config.yaml
head_dim: 32
rope_theta: 10000.0
attn_scale: 0.177
tie_word_embeddings: false
init_std_up: 0.051
beta2: 0.95
schedule: "wsd"
decay_fraction: 0.675
decay_shape: "sqrt"
final_lr_fraction: 0.05
Each number is 128 + 32 x the weight over the matrix's rms, rounded and kept within 0 to 255. Layers, rows and columns count from 0.

# layer 3 MLP down (transposed), 192x96, rms 0.0551, rows 141-186, columns 0-47
[[134  92 120 120 111 156 140 214 103 163 200 116 217  63 170 110  12 139  89  88  85 213 129 164 161 153 154 145 147 109 108 178 159  97 141 106 160 144 101 179 130 135 167 135  87 118 162 131]
 [131 107  91 167 100 134 133 141 147  99 156 104 124 112 130 119 120 115 105 132 132 171 129 135  94 196 208  88 159 190 107 123 122  78  80 140 112 121 241  71 128 182 117 141 158 142 115 104]
 [114 149 170 139  83 164 110 137  92  99 144 135 121 154  77 130 120 128  99 131 137 149  74 170 134 114  99 129  86 132 121  71 156 140  79 108 118 120 177 127 146 141 119 132 123 107 103 118]
 [124 187  86 138 169 141 100 111  83 135 121  67 129  58 109  74 142 139 129 148 114 102 175  82 111 108 159 153  75 126 120  97 129 119 152 181 184 190 119 124 160 120 136 148 149 139 146 119]
 [110  87 130 103 167 120 119 125 123 121 171 137 118 123 123  70  83 107 113 126 125 134 160 132  99  95 118  89 114 132 166 122  92  74 118 147 164 173 125  97 140  99 189 136  75 141 136 110]
 [ 93 129 153 112 145 168 112 100 120 142  90  92 130 117 108 122 192 121  77 145 106 183 161 133 112  84 184 149 137 103 100 168 161 128 121  36 120 122 121 178 147 169 102 163 134 152 107 130]
 [ 91 128 119  85 103 123 108 123 159  81 133  95   0 146 149 112  93 120  96 152  95 131 117 175 132 122 175 105 173 155 125 138 109 126  85 133 142  78 141  62 108  96 122 102  91 103 135 141]
 [ 92 153 125 138 121 140 140 213 103 142 171 230 154 134 108 106 143 134 148  96 146 150 120 130 139 115 166 108 136 100 138 133 113 135  93 170 112 147  56 137 115 165 111 133  53  83 126 145]
 [177 116 138 146  99 146 166 109 124 110 117 112 176 138 138 123 181 177 115 161 123 159  53 129 168 118 133 125 100  79 108  81  81 137 107 131 132 147 105 123 136 142 176 177 104 109  66 100]
 [ 35 136 141 125  98 127 114 180 139  99 110  98 158 156 109 142 150  77 136 155 112 109 187 136 121 101 154 107 126 173  93 149  52  95 142  86  97 192 142 107 122 155 102 128 181 106 170 150]
 [146 124 174  34 126 140 138 149  98 114  86 124  84 124 175 120 153 141 143 136 158 154 148  57 134 123 138 127 129 148 172 144 141  88 100 121 113 190  74 144 105 121 121 140 151  91  95 137]
 [109 212 118 139 124 156 120 143 104 136 145 104 116 102 145 139 130 108 172 217  37 150 111 132 144 129 158 114 114 102 119 117 128 146 146 172  62 170 136 169 113  84 130 126 145 124 173 106]
 [ 72 136 122 138 123 145 174 150 154 144  71 108  79  83 155 129 114  81 144 175 178 164 143 164 104 121 206 144 124 153 151  78  86  96 186 109 139 166  81 152 167 130 110  99 110 101 146 133]
 [ 90  90 136 134 115 161 141 170 145 193 101 105  57 124  96 117 124  97 109  95 108 174 175  92 145 130 103  69  82 113 114  83  62 151  93 127 127 124  84 111 159 169  81 153 103 127 143  89]
 [148  91 137 157 139 133 118  75 128 125 163 106  70  96 140 170 127 135 110  79 138 155 141 125 158 188 109  97 113 167 159  85 104 107  95 111 139 171  79 151 203 185 103 148 103 124 113 100]
 [ 93 164 154  88  83 122 159  85 110 111 193  92 136 122 172 138 164 140 126 133 184  96 109 177 180  98  94 107 188 110 121 127 122 130  67 180 146 172 182 101 101 162  90 147 147 128  56 123]
 [199 156 129 104 148 147 127 115 152 154 129  95  33 155  76 172 114 171  79  84 116 135 118 108 110 180 138  91 181 162 143 132  94  90 128 101 105 102 150 178 103 112 185 128 133  84  85 138]
 [173  91  91  81 173 119 124 155  84 100 139  72 148 108 127  70  92 140 144  90 138  78  80 107 116 137 152 146 118 176 136 112 125 124 111  94  94 123 113 120 158 107 131 138 117 118  94  95]
 [141 180 110 178 105  99 151  78 143  90 128  57  79  76 124 134 128 123 127 201 149 120 148 105 122 143 101 117 108 134 115 108 128 131 147 163 106 131 139 170 119 125 163 143 132  88 170 120]
 [ 60 139 122 127 105 152 160  83 158  99 125  41 124 153 127 165 154 111 164 195 133 135 155 110 149 105 172 150 127 117 178 158 130 107 146  68 143 109 143 157 100  85 125 127 154 126 102  89]
 [165 183 184 177 154 161 125 167 170 179 143 169 138 173  94  64 137 119 118 127 104  98  72  74 148 100  82 162 200 106 181 103 138 151 180  78 178  99 172 190 107 147 115 149 116 128 139 106]
 [126 175 152 141  87 153 168 141 188 126  93 135 163 116 135 149  96 104 148 109 132 110 140 150 123 131 124 129 111 113 122 147 141 162 135 126 141  97 133 121 159 146 114 110 154 151 134 107]
 [164 182 158  92 142 173 160 110  90 102 209 133 118 162  95 183  96 133  80 129 157 120 107 111 124 106 130 165 165 112  32 176  60 167 121  80 148  90 207 152 119 136 168 114 173 183 118 110]
 [ 98 133  70  98  94 108  97  53 129 163 147 133 144 169 129 101 131 163  67 156  85  87 143 123 149 143 137 106 145 125 152 148 169 108 119 121 164  90 138 134  85  93  71 112  84 192 137 130]
 [103 161 149  98  99 112 122 116 175 105 180  80 119 125 169 124 148 136 164 123  64 159 127 135 129 174 149 121 140 183 113 138 158  69 131 126 170 157 136 151 129 168  94 137  91 166 148 130]
 [102 126 118 160 195 137 132 143 139 137 131 117  49 146 144 102 103 153 113 118 121 134  83 185 106  94  81 109 108 115 165 153 135 165  94 141 151 125 186 180 162 141 141 198 129 107 145 145]
 [143 136 109 103 123  88 117 179  89 138 119 126  94 148 113 135 113 144 166 123 118 113 172 135  87 109 132 121 120 181  96 108 173 128 125 103 144 139 121 131  78 166 174 153 138 148 114 148]
 [ 88 138 181 129 160 138 165 158 103 143 182 183 178 150 172 157 128 140  98 118 120 148 183  97 125 136  73 126 150 137 144 158 127 191 105 123 116 115 132 116 137 164 142  91 117 173 128 140]
 [128 166 170 138 177 120  98 117 121  78  75 126  75  93 169 160 152  83 142 149  96 123  95 148 128 113 153 186 130 149 138 124 143 141 101 127 153 149 142  96 157 164 206 165  88 103 118 143]
 [161 135 110 149 170  86 114 109 146  84 119 167 204 181 165 162 163  82 124 131 120 185 111 175  95 163 107 134 167 117 134 121 154 130 158 120  89 151  56 123 166 123 116 106 125 110 150 171]
 [123 112 154 208  94 112 106  82 138 108 117  96 113 123 191  71 153 106 141 155 125 166 115  91  75  69 133  89 140 167 131  76 109 110 151 111 157 150  76  96  83 103 147 128 155 159  62 117]
 [107 102 133 104 181  95 208 206 113 106 132 126  89 128  86 141 150 123 146 125 163  74 160 163 155  72 156 117  92 178 170 115 166 191 172 123 118 169 124 151 119 155  75 128  89 141 173 189]
 [122 131 109  92 114 139 103  73 143 120 123 145 159 113 134 182 145  98  59 116 118 188  94 190 126 139 132 127 167  75  36 149  81  99 120 179 164 110 141 125 128 126 125 136 115 145  74 150]
 [106 148  49  64 117 119 126 115 146 135 150 139 214 115 140 182 155 159 123 111 193 103 122 108  46 127  85 173  95 110 143 197 163 141 120 105 152 121 172 132 133 137 138 118 164  95 150 163]
 [ 69 118  95 117 138 163 182 101 130 131  84 122 143 173 130 114 104 149 128 145 101 173 170 146 122 115 182  96 154 113 206 128  98 125 104  80 157 167 144 109 123 112 133 100  73  90 148 157]
 [125 143 104  92 106 106 176 134 167 153 142 180 123  95 120 100 112 161 131 157 101 198 153 168 138  83 136 133 149  92 115 175 100 129  99  68 121 103 142 125  82 129 118  84  75 157 119 135]
 [133 119 137  72 134 111 139  98  79 114 158 118 105 147 128 173 113 178 168 208 147 129 106  75 132 102 148 127 113 116 108 107 127 109 130 136 130 141 100 136  67 121 107  98 153 136 115 113]
 [ 98 157 110 123  99 123 150 126 115 118 111 149 128 165  95 128 157 117 111 132 153  91 149  93 198 149 127 111 139 113 112  93 110  85 173  99 172 135  84 115 114 135  88  81  92 127 183 135]
 [131 110 135 116  84 128  89 156  66 144 175  98  78 102 122 129 159 122  67 171 147 156 129  97 159 107 189 138 150 162  68  86  90 118 152  33 125 117 135 125 111 112 152 152 157  49 136 143]
 [ 95  92 100  95 118 145  83 151 167 156 102  79 163 156 110 175 141 109 185 130  66 148 168  40  84 138 112 117  68 148 129 166 110  73 144 127  58  64 146  98 139  92 121  95 134 129 116 131]
 [100 165 106  92 104  56 113  98 208 105 111 132  97  80 133 169 109 103 176  95 194 112 131 133 101  76 157  94 131 109 122  97 131 151  97 155 146  61 115 154 160 137  85 133 124 176 114 119]
 [122 136 182 104 141  88 188 177  98 144 113  67 102 124 178  92 164 118 126 149 106 175 124 161 136 156 168 158 107 114  98 136 148  80 103 107 157 129 175 168 136  60 170 113 155 129 110 117]
 [158 141 119 105  88  99 178 138 150 119 175 112  48 142 135 119 150 143 120  89 120 127 123 149 144 152 116 118 144 104 120 135 109 206  40  97 135  99  97  82 107  44 211 147  96 119 124  61]
 [134 124 136 104 159  98 168  96 114 175  66 112 210  98 140 109  87 132 122 165 133 139 130 128 126 111 112 156 141 121 114 121 119  77 132  37  76 144 180 165 128  83 104 189 117 169 139 167]
 [ 93 106 132  72 116 146 130 163 152 140 175 137 145 122 163  82  68 105 122 148  95 116  74 115  95 129 154 103 163  70 149 133 147 133 114  99 101 108  60 166 137 169 190 143 113  96  91 117]
 [112  95 109 143 133 129 132 160 127 101 133 100 157  54 120 162 108  58  87 119 150 159 133 150 142  67  92  94 124 156 115 122 143 121 130  86 182 147 119 114 116  87 132  92 123 150 165 168]]
# layer 3 MLP gate, 192x96, rms 0.0534, rows 142-187, columns 0-47
[[ 81  79 137 131 169 173  88 138 135 130  86  86 121 101 195 131 153 156  94 140 134  79 166 114 138 109 104  72 167 120  94 128 162 101 143 180 165 136 141 132 150 167  95 164 119  99 144 104]
 [109 112 163 133 139 116 159  86 110 112 125 125 114 119 136 136  87 116 119 120  70 113  85 182  91 157  94 100 190 111 130 102 160 131 101 154  84 132 123 124 141 134 130  96 134 146 161 161]
 [ 57 112  98 119 110  87 131 112  82 154 121 116  59 122 105 136 139 165 110 116 179 113 149 129 119 113 124 143  90 138 179 121 110 221 204  94 183  79 153 148 141 112 129 135 134  83 139 102]
 [125 136 117 120  94 137  93 132  83 118 135 183  92 133 107 104 139 130 119 130 106 139 131 115  99  68 167 109 136 199 125 105 118 168 160 137 127 139 138 145 158  79 111 118 157 112 110 111]
 [140 110 127 110 108 182  97 164 138 114 133 119 144 202 122 155 138  94 138 154  93 119  84 114 124  93 161 149 118 107 130 123 160 105 119 124  67 103 185 122 117  97  81 176  69 109  91 139]
 [ 99  79  88  89 122 158  66 174  77 103 121 131 131 103 120 146 154 143 143 112 128  95 166 136 174 134 171 101 153 119 157 123 162 124 120 108 134  67 128  94 183  91 118 125  97 124 139 143]
 [152  92  91 114  96  96 111 171 119  98 127 122 138 123 157  71 100 130 193  93 180 134 129 110 175 151 112  99 138 179  87 155 141 110 120 170 198 139 130  69 105 140 155 118 144  80 101 157]
 [241 105 106 156 118 163 115  93  96 102  83 122 111  91 113 110 151  95 157 132 120 103 137 169 121 195  81  99 128  90  91 153 182 126 126 182 135 148 156 170 121 116 128 128 111 132 158 152]
 [139  94  93  97 150 163  98 166 141  97 121 134 115 163  97 141 128  62 129 123 123 131  91  92 127  83 120 104 144 153 183 146 147 106 152  58 143 109 148  90 127  89 116 128 157 119 111 177]
 [129 112  68  77  96  76  89 135  91 150 171 128 129 136 171 147 130 114 163 151 133 171  81 157 179 164 171 147 159 128 131  59  86 112 120 116  99 104 185 151 137  93 126 127 117 130 115  81]
 [139  84 160 137 128  96 133 134 148 184 131 132 127 162 120 130 162 117 136  63  80 127  97  79 150 236 156 146 113 162 164 117 130 197 137 110 129 112  93 178 110 128 101 104 120 134 144 133]
 [143 143 115 130  93 100  95 127 153 101 111 180 143  23 143 133 134 112 118 123 131  57 138 103 150  93 112 130 123 122 173 135 106 119 203  32  87 119 121 151  87  99 133 187 191 126 143 173]
 [112 154  95  58 133 109 127 124 104 130  89 192 117  96 119 185 190 104  71 140 114 100  99 163 148 135 166 107 116 106 143 196 114 135 166 135 101 116 126 111 151 106 149 148 119 148 133 109]
 [130 132 169 147 172 130 180 207  81 132 109  82 118  82 167  87 185  98  54 133 122  81 139  73 150 121 101 131 133 162 142 128 116 125 131 128  78  80  96 161 119  83 103 151 178 118 133 183]
 [217  97 170  85 121 157 102 100 123 151 139 114 147 103 117  97 111 132 120 124 187  94 166 137  45 169 119 150 167  95 171 126  90 129 144 119  68 188 144 154 199 115  87 167 145 128 148 139]
 [ 66 141  95 123 115 175 154 151 157 134 132 135 125 154  91 129 179 131 130 159 149 157 114 136  85 111  67 140  99 155 129 118  74 141 134  86 164 115  76 110 102 110 129 106 193 141  58 146]
 [135 112 132 198 100  73 124  83  89 125 119  85 144 197  86 108 188  66 157 109 107 144 109  87 142  82 116 144 122 122 129 142 157 112 161 148 120 113  53 134  87 174 150 143  97 143 111 128]
 [180 107  97  77 148  64 156 167 132 100 144 177 139 100  82 197 118 173 118 164 188 124 182 154  99 140 156 132  83 126 118 148 106 161  99 140 135  96  63 109 134 106 137 105 116 146  65 135]
 [ 92 135 136 197  70 136 112 135 160 148 153 190 123  63 142 113 164 158  74 143 118 100  90 124 118 160 164 120 142 114 139 110 131 124 110 144 102 144 125 179 133  88 122  55 123 168 109 103]
 [134 138 121 118 132 124 138  90 116 122 173  63 100 190 145 154 131  84  72 145 123 141 107 106 162 186  94 102  78  90 104 190 157 110 126 142 154 121 122 119 153 118 136 115 107 116 112  67]
 [151  84 151 157 194 126 117 187 168 137 137 112 131 127  66  62  91 140 117 160 162 156 181  99 176 125 110  90 133 121 107 143 141 152 123 117 204 155 110 137 130 169 113 152 144 166 167  96]
 [105 130 150 164  86 116 170  90 142  80 123  68  59 181  68 134  80  68 172 173 120 199  87 129 152  69 137 143 102 162 148  86 114  90 186 142  92 119 158 114 112 100 144 138 153 107 123 105]
 [117 109 103 119 110  72 120  98 183 120 157 100 122 181 147 179 102 225 167 101 115 102 169 138 101 188  93  95 100 162  95 149 111 153 184 147  86 131 102 144 176 123  59 135 193 186  96 111]
 [159  97 213 174 194 112  58  32 129  77 140 169  88 149 151 102 101 136  91 122 174  84 110 153 156 158 133 110  80  97 170 149 122 129  68  95  99  95 111 135 136 118 144 120 102 107  99  90]
 [ 86 129 117 103 194 134  91 144 136 114  42 141 161  72 148 136  99 136 128 120 125 128 122 148 143 136 151 144  82 107 132 114  81 153 153 168 176  97 133 139 117 138 162 125 156 195 125 102]
 [123  73  87 110 154  97 144 144 141 130 160 172 121 157  79 124  36 101 134 157  19  98 118 166  81 180 136  92 165 138 129 105 166 107  63 129 135 145 144 143 135 128  97 151  72 154 158 116]
 [131 190 130 147 119  89 146  96  96 170 109 118 108 153 111  62 102 119 158 129 106 157  96  88 187 118 110  87 134 155 121 203  79  98 135  86 164  66 157 113 129 161 157 136 135 168 160  94]
 [189  91  73 152 150 173 151 162 125  55  69 162 122 109 139 124  96 124 114 133 154 135 165 148 117 142 169 151  93 101 144 116 152 154  80 173 150 131 135 128 112 117 109 141  85 166 125 170]
 [147 112 121 161 180 138 124 114 178 172  45  84 140 109 113 180 106 152 151 138 185  97 106 210  73 183 125 119 135 107 126 123 122 149 146 128 128 213 112 147 147 125 112 128 151 130 131 132]
 [197 139 118 128 112 103 124 162 115 154 117 129 133  92 192 147 133  74 137 146  89 122 124  80 143 198 183 142 153 189 152 172 123 174 114 120 130 129 151 137 124 103  97  95 124  80 146 203]
 [120  94 124 167 149 129 178  86 152 131 124  61 181 119  74  69 153  90  97 126 129  79 152 102 169 132  88 157 158  94 165 124  98 115 130  73 111 117 124 117 173  99 161 166  95 102 138  58]
 [ 72 168 106  88 127 139  95  80 140 110 127 135  90 125 208 134 143 153 100 145  94 177 102 135 133 102 166 183 141 121  97 153 136  98 134 165 102 162 120 132 108 135 149 158 140 131 105  91]
 [113 160  67 126 141  47 137  91 161 153 176 174 132 167 192 121 142 144 118 122 111 121 158  16 122 114 105 111 142  71  95 153 132 122 111 107 119 112 142 128  94 106 130 144 124  89 190 108]
 [168 116 109  81  92 125 120 138 125 133 128  83 163 122 150  70  94 120 108 160 136 158 142 113 136 148 172 125  88 132 143 112 135 114  59  85 134 147 139  53 150 134 142 157 158 128 112 168]
 [130 166 149 164 119 165  91  44 125 125 108  64 110 154 152  93 128  58 155 155 159 110 138 129 133 168 192 178 163  72 115 143 126  99 154 173 120  96 177 114 131 120 117 145 119 191 174 151]
 [151 158 136 174 107 111 121 105 127 123 114 106 106 119  83  27 143 105  93 113  79 134 142 115 144 168  51  96  59 115 145 138 111 165 144 218 138 140 104 156 174 150 139 143 127 106  77 122]
 [131 145  63  62  97 180  90 114  99 162  85 131 128 173 157  88 104 154 150 162 146 188  94 140 119 149 121 130  96 131 108 102  84 164 153  66 169 160 134 108 112 121 110 110 137 120  96 146]
 [ 83  91 148 141 105 128 100 159 135 137 140 107  69 180 126 111 147 151 155  88  90  86 118 125 109 133 181 151 122 147 108  98 167 155 149 151 142 134 100 102 138 138 165  81 133 157  87 123]
 [137 121 115 144 168 129 130  97 142  71  95 145 128 134 152 154 168 140 163 162 180  78 159  93 132 164  87 114 110 101 175 155  88 163 155 107 106 172 154 128 160 144  97 119 200 128 162 152]
 [117 120 122 154 121 113 131 145 163 105 193 179 102 118 159  56 193  91 147 124  74 100 111 113  97  44 140 177 131 175 156 163 146 118 133 119 107  62 137 100 133 142 160 119 136 114 153 166]
 [134 118  70 159 130 172 163 123 107 141 184 127 131 132 127  86  83  85 104 162 130 152 227 132 112 114 134 181 156 120  24 121  69 174 160 107 143 193  95 127 111 161 171  92 131 117 140 151]
 [ 97 126  89 117 109  92 142 100 100 106 166 107 179  96 111 104 119 174 108 118 156 162 133 124  73  79 151 167 126 107 120 149 139 149  86 134 155  86 152 169 174 120  70 145 105 183 122 168]
 [141 107 116 140  97 146  71 128 133  83 149 122 118 106 143 140 121  95  74 128 150 147 115 110 153 173 108 177 165 130 183 194 172  99 101 159 124 109 175 177 138 146 116 167 130 121 124 145]
 [157 133 170 108 129 141 126 113 132  72 125 140 134 118 158 106 137  89 121 183 161 125  93 120  78  97 120 168 107 106 116 100 141  72 143 104 137  95 122 120  96 133 129 142  77 126 133 152]
 [127 136 133 188 120  99 147 106  44 170 187 141 105 128 185  88 130 130 106  83 109 124  79  95 155 121 131 136 159 151  79 102  87 210 168 101 139 155 116 139 143 102 144 122 157 127 129  87]
 [141 171 100 119 204  78 124 104 139 130 141 161  85 110 106 173 177  93 155 129 142  61 196 148  90 193  82 113 163 148 133 126 153 111 130 100 107 108 156 155 123 134  78 155 122 141 127 133]]
# layer 3 MLP up, 192x96, rms 0.0529, rows 142-187, columns 0-47
[[132 136 147 111  78 105 201 223 205 160 113 140  89 196 141 144 114 115 155  98 120 127 162  89 101 117 153 105 163 138 130  97 109 180 162 104 138  95 116 129 176 130  97 132 104 143 122 128]
 [101 111 125 106  88  87 100  99 139 102  53 120 115 156 111 152 130 157 156 149 126 119  82 118 134 116 107 143 137 136 189 149 113 138 128 152 167 125 166 151 138 115 126 127  51 160 104 145]
 [131 188 138 158 171 147 137 127 101  74  80 131 136 141 111 130 120 210 168 109 146 106 114 104 137 179 117 166 122 112 162 149  92 140 141  93 108 119 107 133  93 129  97 104 121 135 132  77]
 [128 211 114  67 107 158 141 173 189 138 139  93 113 133 205 133 111 171  98  89 108 147  99 107 156  67 153 114 140 144 116 176 189 127 102 109 146 134 169  90 112 156 103  97 154 102 147 141]
 [140 128 137 128  70 143 149  78 129 123 148 113 156 159 116 194  65 196 103 133 115 171 117 132 155 155  87 117 122 141 111  91 109 115  70  93 128 137 141 107 135  78 155 140 119  83 144 141]
 [165 137 192 139 141 181 171 125 147 192 110 129 128 133  94 143 117 108  98 115 152 135  67 141  92 121 109 151 125 131 145 147 108 110 158 115 120 178 135 125 153 183 124 119 154 109 109  94]
 [165 100 158 199 122 102 102 108 121 151 151 118 121  99 175 142 116 124 157 132  79 105 155 193 161 104 121  99 194 145 133 167 156 171  99 150  96 124  96 152 137 146 133 134 111 162  94 182]
 [ 91 146 120 166 146 142  40 186 110 148 145 155 145  84 136 139 171 144  88 112 141 149 148 141 108 143 120  88 138 100 111 122  90 160  60 135 131 158 146 110  81  96 136 160 170 147 166 159]
 [120 105  98 135 165 151 130  60 140 159  57 123 176 106 199  92 132 130 103 137 161 190 146  94 177 116 147 149  88 150  85 105 135  81 110 193 157 144 115 131 160 151 159 193 126 109 156  99]
 [154 117 183 101 152 199 100  90 115  79  99 167 118 116 148 122 154 114  75 106 101  76 110 109 132 173 146 115 115 142 134 133 109 106 134 112 163 125 116 116 106 113 128 133  57 155 106 139]
 [161 146 120  94 106  98 143 127 110  68  82 123 128  98  58 117 164 148 131 122 159  94 128  93 115 102  56 105  92 124  69  87  97  97 125 153  94 108 127 150 102 127 149 126 157 174 114  79]
 [145  66 143 126 185 115 140 100 120 166  96 151 137  79 146 129 138 146 106  73 133 119 123 142 158 184 139 212 156 159 125 123 109 147 102 154 133 193 121 115 110 119 124 139 136 111  98 140]
 [140 194 138 185  64 157 190 112  86 167 140 126 167  87  84 158 106 111 168 129  99  88 147 135 155 147 147  91 122 115 204 111 150 160 127  74 145 172 192 154 113 129 149 118 112  88 100 164]
 [172 102 129 203 160 167  72  93 182  86 154 117 120 157  96 115 118 127 134 135  91 113 139 125 125 120 104  65 130  96 218 144 135 178 170 164  98 170 163 112 137 163 115 151 159 162 121 104]
 [147  86 116  90 111  54 179 190 121 129 148 162 150  53  62 135 146 121 150 105 142 144 151 132  95 129 166 124 186 121 136  79 103 198 152 142 122 133 119 104 116 127 146  78 147 120 179  65]
 [139 103 204  65  98 128 127 104 148 107 145 128 130 123 126  98  98 133 173 158 123 144 115 150  65 106 124 115 133 150 135 139 135  26 105 185 155  70 170 131 120 155 116 114  85 173 158 142]
 [126 163 127 164 105 104 144  89 191 150 137 169 103 168 214 120 130 120  85 158 159 123  81 113 193 113 183 105 142 126 110 139 124 100 157 214  82 161 119 160 123 158 113 198 118 107 130 106]
 [126  92 146 145 122 168 106  76 117 135 186 107 125 116 160 151 135 141  91 191 138 121 105 147  54 146 188  77 165 155  92  85 169 133 132 159  91 128 130 127  88  53 104 103 130 126 151 113]
 [175  89  93 102  81  71 113 143 162 191 103 149 107 102 169 126 137 166 102 149 130 182 120 180 154 113  63 153  91 148 101 158  87 141 144 115 193 146 102 113 125 159 109 133 120 124 118  92]
 [135 181 151 105 126  65  48 105 158 197 188 163 122 125 151 104 151 104 158 128 122 149 172 121  52 121  50 102 144 139 102 142 143 115 114 114  92 148  52 131 199  99 119 122 130 115 155 126]
 [ 89 104 161 123 165 144  74 124 164 137 164 107 107 139 104 140 110 124  81 119 100 116  79 111 181 132 116 157 135 169  67 110 138 181  98 118 101  99 151 115 119 114 110 179 107 128  84 149]
 [150  68 119 141 153 169 138  83 146 150 183 145 105 176 130 121 153 129 115 167 135  99 122  35  58 193 210 140 140 125 156 198  36  98  93 167 140 132 135 110 114 107 179 166 132 108 120 112]
 [141 127  72  89  78 155 141  93 174 158  97 122 179 134 182 110 200  93 107 122 112 173  51  96 111 107  82 144 149 124 119 159 119 125 160 191 112 145 145 109 184 177 124 106  80 122 117 159]
 [155 136 124 131 136  43 107 123 180 180  98 196 141 171 162 104 163 153 131 113 127 178 115  49 177  97 132 148 138  80  86 135 217 128 164  90  77 108 144 150 124 101 109  99  89 172 159 116]
 [ 99  55 126  97 151 108 197 158 187 185 181 122 129 138 153 114 153 201 194 123 178  79 140 144 135 178 106 140 116 106 148 168 136 129  72 180 139 113 179 116 145 127 101 116 158 160  71 144]
 [206 130 119 152 117  89 145 108 177 134 102 129  93 113 135 128 156 100  78 131 160  54 117  88 145 102 151  87 147 147 137 105 161 148 131 166 100 164 126 104  95 144 114 141 113 129  90  66]
 [106  37 115 124  69 173 156 119  80 139  69  62 136 101 127 141 159 111 147  89 112 156 129 100 131 144 156 149 139 173 131 110 142  94 125 105 121 142 122 122 150  87 105 115  94 157 153 109]
 [137 130 104 137  87 126 125 131 132 164 111 105 173 132 155 116 168 159 126 140 104 117 149 112 120  90 139 121 172  81 143 141 158 146 130 106 139 157 129 159 132 150 131 112 119 129 160 192]
 [153 144 106 136 104 139 118 144 159 183 166 102 152 104 107  94 157  86 126 135 179  57  94 137 155 165 156  68 180  82 102 137 143 123  91 124 124  96 116 145 116  99 119 123  65 154 111 199]
 [125 211  79  82 137 187  94 132 176 116 159 137 103 128 149 116 146 142 102 152  77 150 146 133 162 123  96  71  93 140 139 112 116  87 119 163 129 157 158 108 156 132 111 103 126 174 134 128]
 [131 149  54  59 172 108  76 114  96 193 183 120  87 100 116 134 151  87  97 119 160 145 155 141 123 142 174  51 130 180 138 148  59 111 136  63  54  79 129 113 109 158 145  96 130 115 139 121]
 [106 144 122 147  97 109  56 148 154  68 115 113 103 132 150  96 150 191 147 177 116 169 128 133 132 113 105 110 179 162 141 191 142 211  71 147  96 142 139 140 146 167 212 153 168 112  99 189]
 [ 82 110 143  98 166 121 206 149 166 107 126 194 144 145  83 116 165 121 107 154 150 106 169  71 109 132 138 128 106  94 129  98 146 157  94 104  94 145 107 194 106 105 130 181 134 111 171 109]
 [ 84  44 127  93  88  91 155 129 137 137 116 130 149 123  48 149  88 130 141 127 113 132 165 180  95 140 128 102 136 146 151 134 181 139 121 152  98 148 159 147 121 143 109 114  91 203 147 135]
 [138 109  97 121 133 206 143  96  94 135 131 108 143  94  96 153  86 121 123 118  89 149 216 142  98 108 143 131 104 129 140 126 127 107 120 151 135  99 120 113 126 116 140  85 148 131 181  89]
 [163 125 103 177  69  97  86  99 146 145 109 142  99 155 133 105 147  61 101 122 180  79  91  56 155 168 145  99  81 126 118 146 106 166 115 156 142 198 167 127 120 138 127 105 112  99 156 149]
 [155 177 116  47 155 129 200  90  79 107 137 121 146  63 134 104  87 145 153 146 116 135 151  73 122 110 179 145  92 106 196 116 134 119 144 149 106 177 148 163 133 114  98 150 181 132 103 134]
 [107 154 140 175 111 123 158  57 167 128 136 153 103 128 120 104 159  50 138  93  90 121 167 151 115 110 131 131  40  43  98 153 128 103 185  99 156 148 170 141  94 110 106 117  95  83 110  85]
 [ 83 150  51 146 132 107  76  67 163 124 161 126 133  69 141 172 181 142  85 147 110 104 153  58 122 160 145 142 130 172 114 147 116 137  85 116 125 129  90 144 154 141 137 197  75 103  82 139]
 [145 178 132  85 150 211  82 107 142  95 123 140 135 210 113 178 168 139 145 141  78  73 142 149  99 146 113 102 137 177 108 128 131 174  78 153  87  92 151 153 115 147 111 102 148 174 135 134]
 [ 80 108 102 158 133 140 113  88 140  98 155 112 135 199 158 131 130  85 154 129 181 134 123 120 102 102 141 168 104 194 140 116 183 106  84 151 140  56 128 138 206 106  91 145 127 163 114 117]
 [107 143 138 140 161 164 110 239 102 160 108 164 134 190 132 156 137 120 130 165 118 126 147 170 188 172 143 142 177  66  87  74 152 161 130 140 143 125 116  99 114 123 147 113 101 101 134 110]
 [162 153 133 133  84 152 178  76 119  98 134 123 135 116 151 157 121  75 163 188 130  88 145 127 117  90 177 163 149  93 184 164 115  97  95  63  95 134 173 141 177 119 112  71 128 130  77  90]
 [100 134  87 155 144 154 170  95 132 143 132 157 126  78 112  94 165 111 114  99 138 132 140  62 187 102 100 100 117 164 175 118 154 135 164 129 176 138  92 155 115 147 120 134  87  98 104  77]
 [109 148 149 173 119  97  91  95 167 149 153 151 165 124 109 179 222 205 105 105  85 110 116 119 175 113 111 140 162 133 143 164 168 100 104 144 169 155 104 138 123 152  78 126 110 124 103 119]
 [121 131 143 198 142 119  76 164  56 133 107 170 104  93  99 143 104 136 121 168  96 112  75 114  87 129 176 140 140  66 119 129 134 145  47 138 138  99 153 162 169 161  96 164 149 130 105 124]]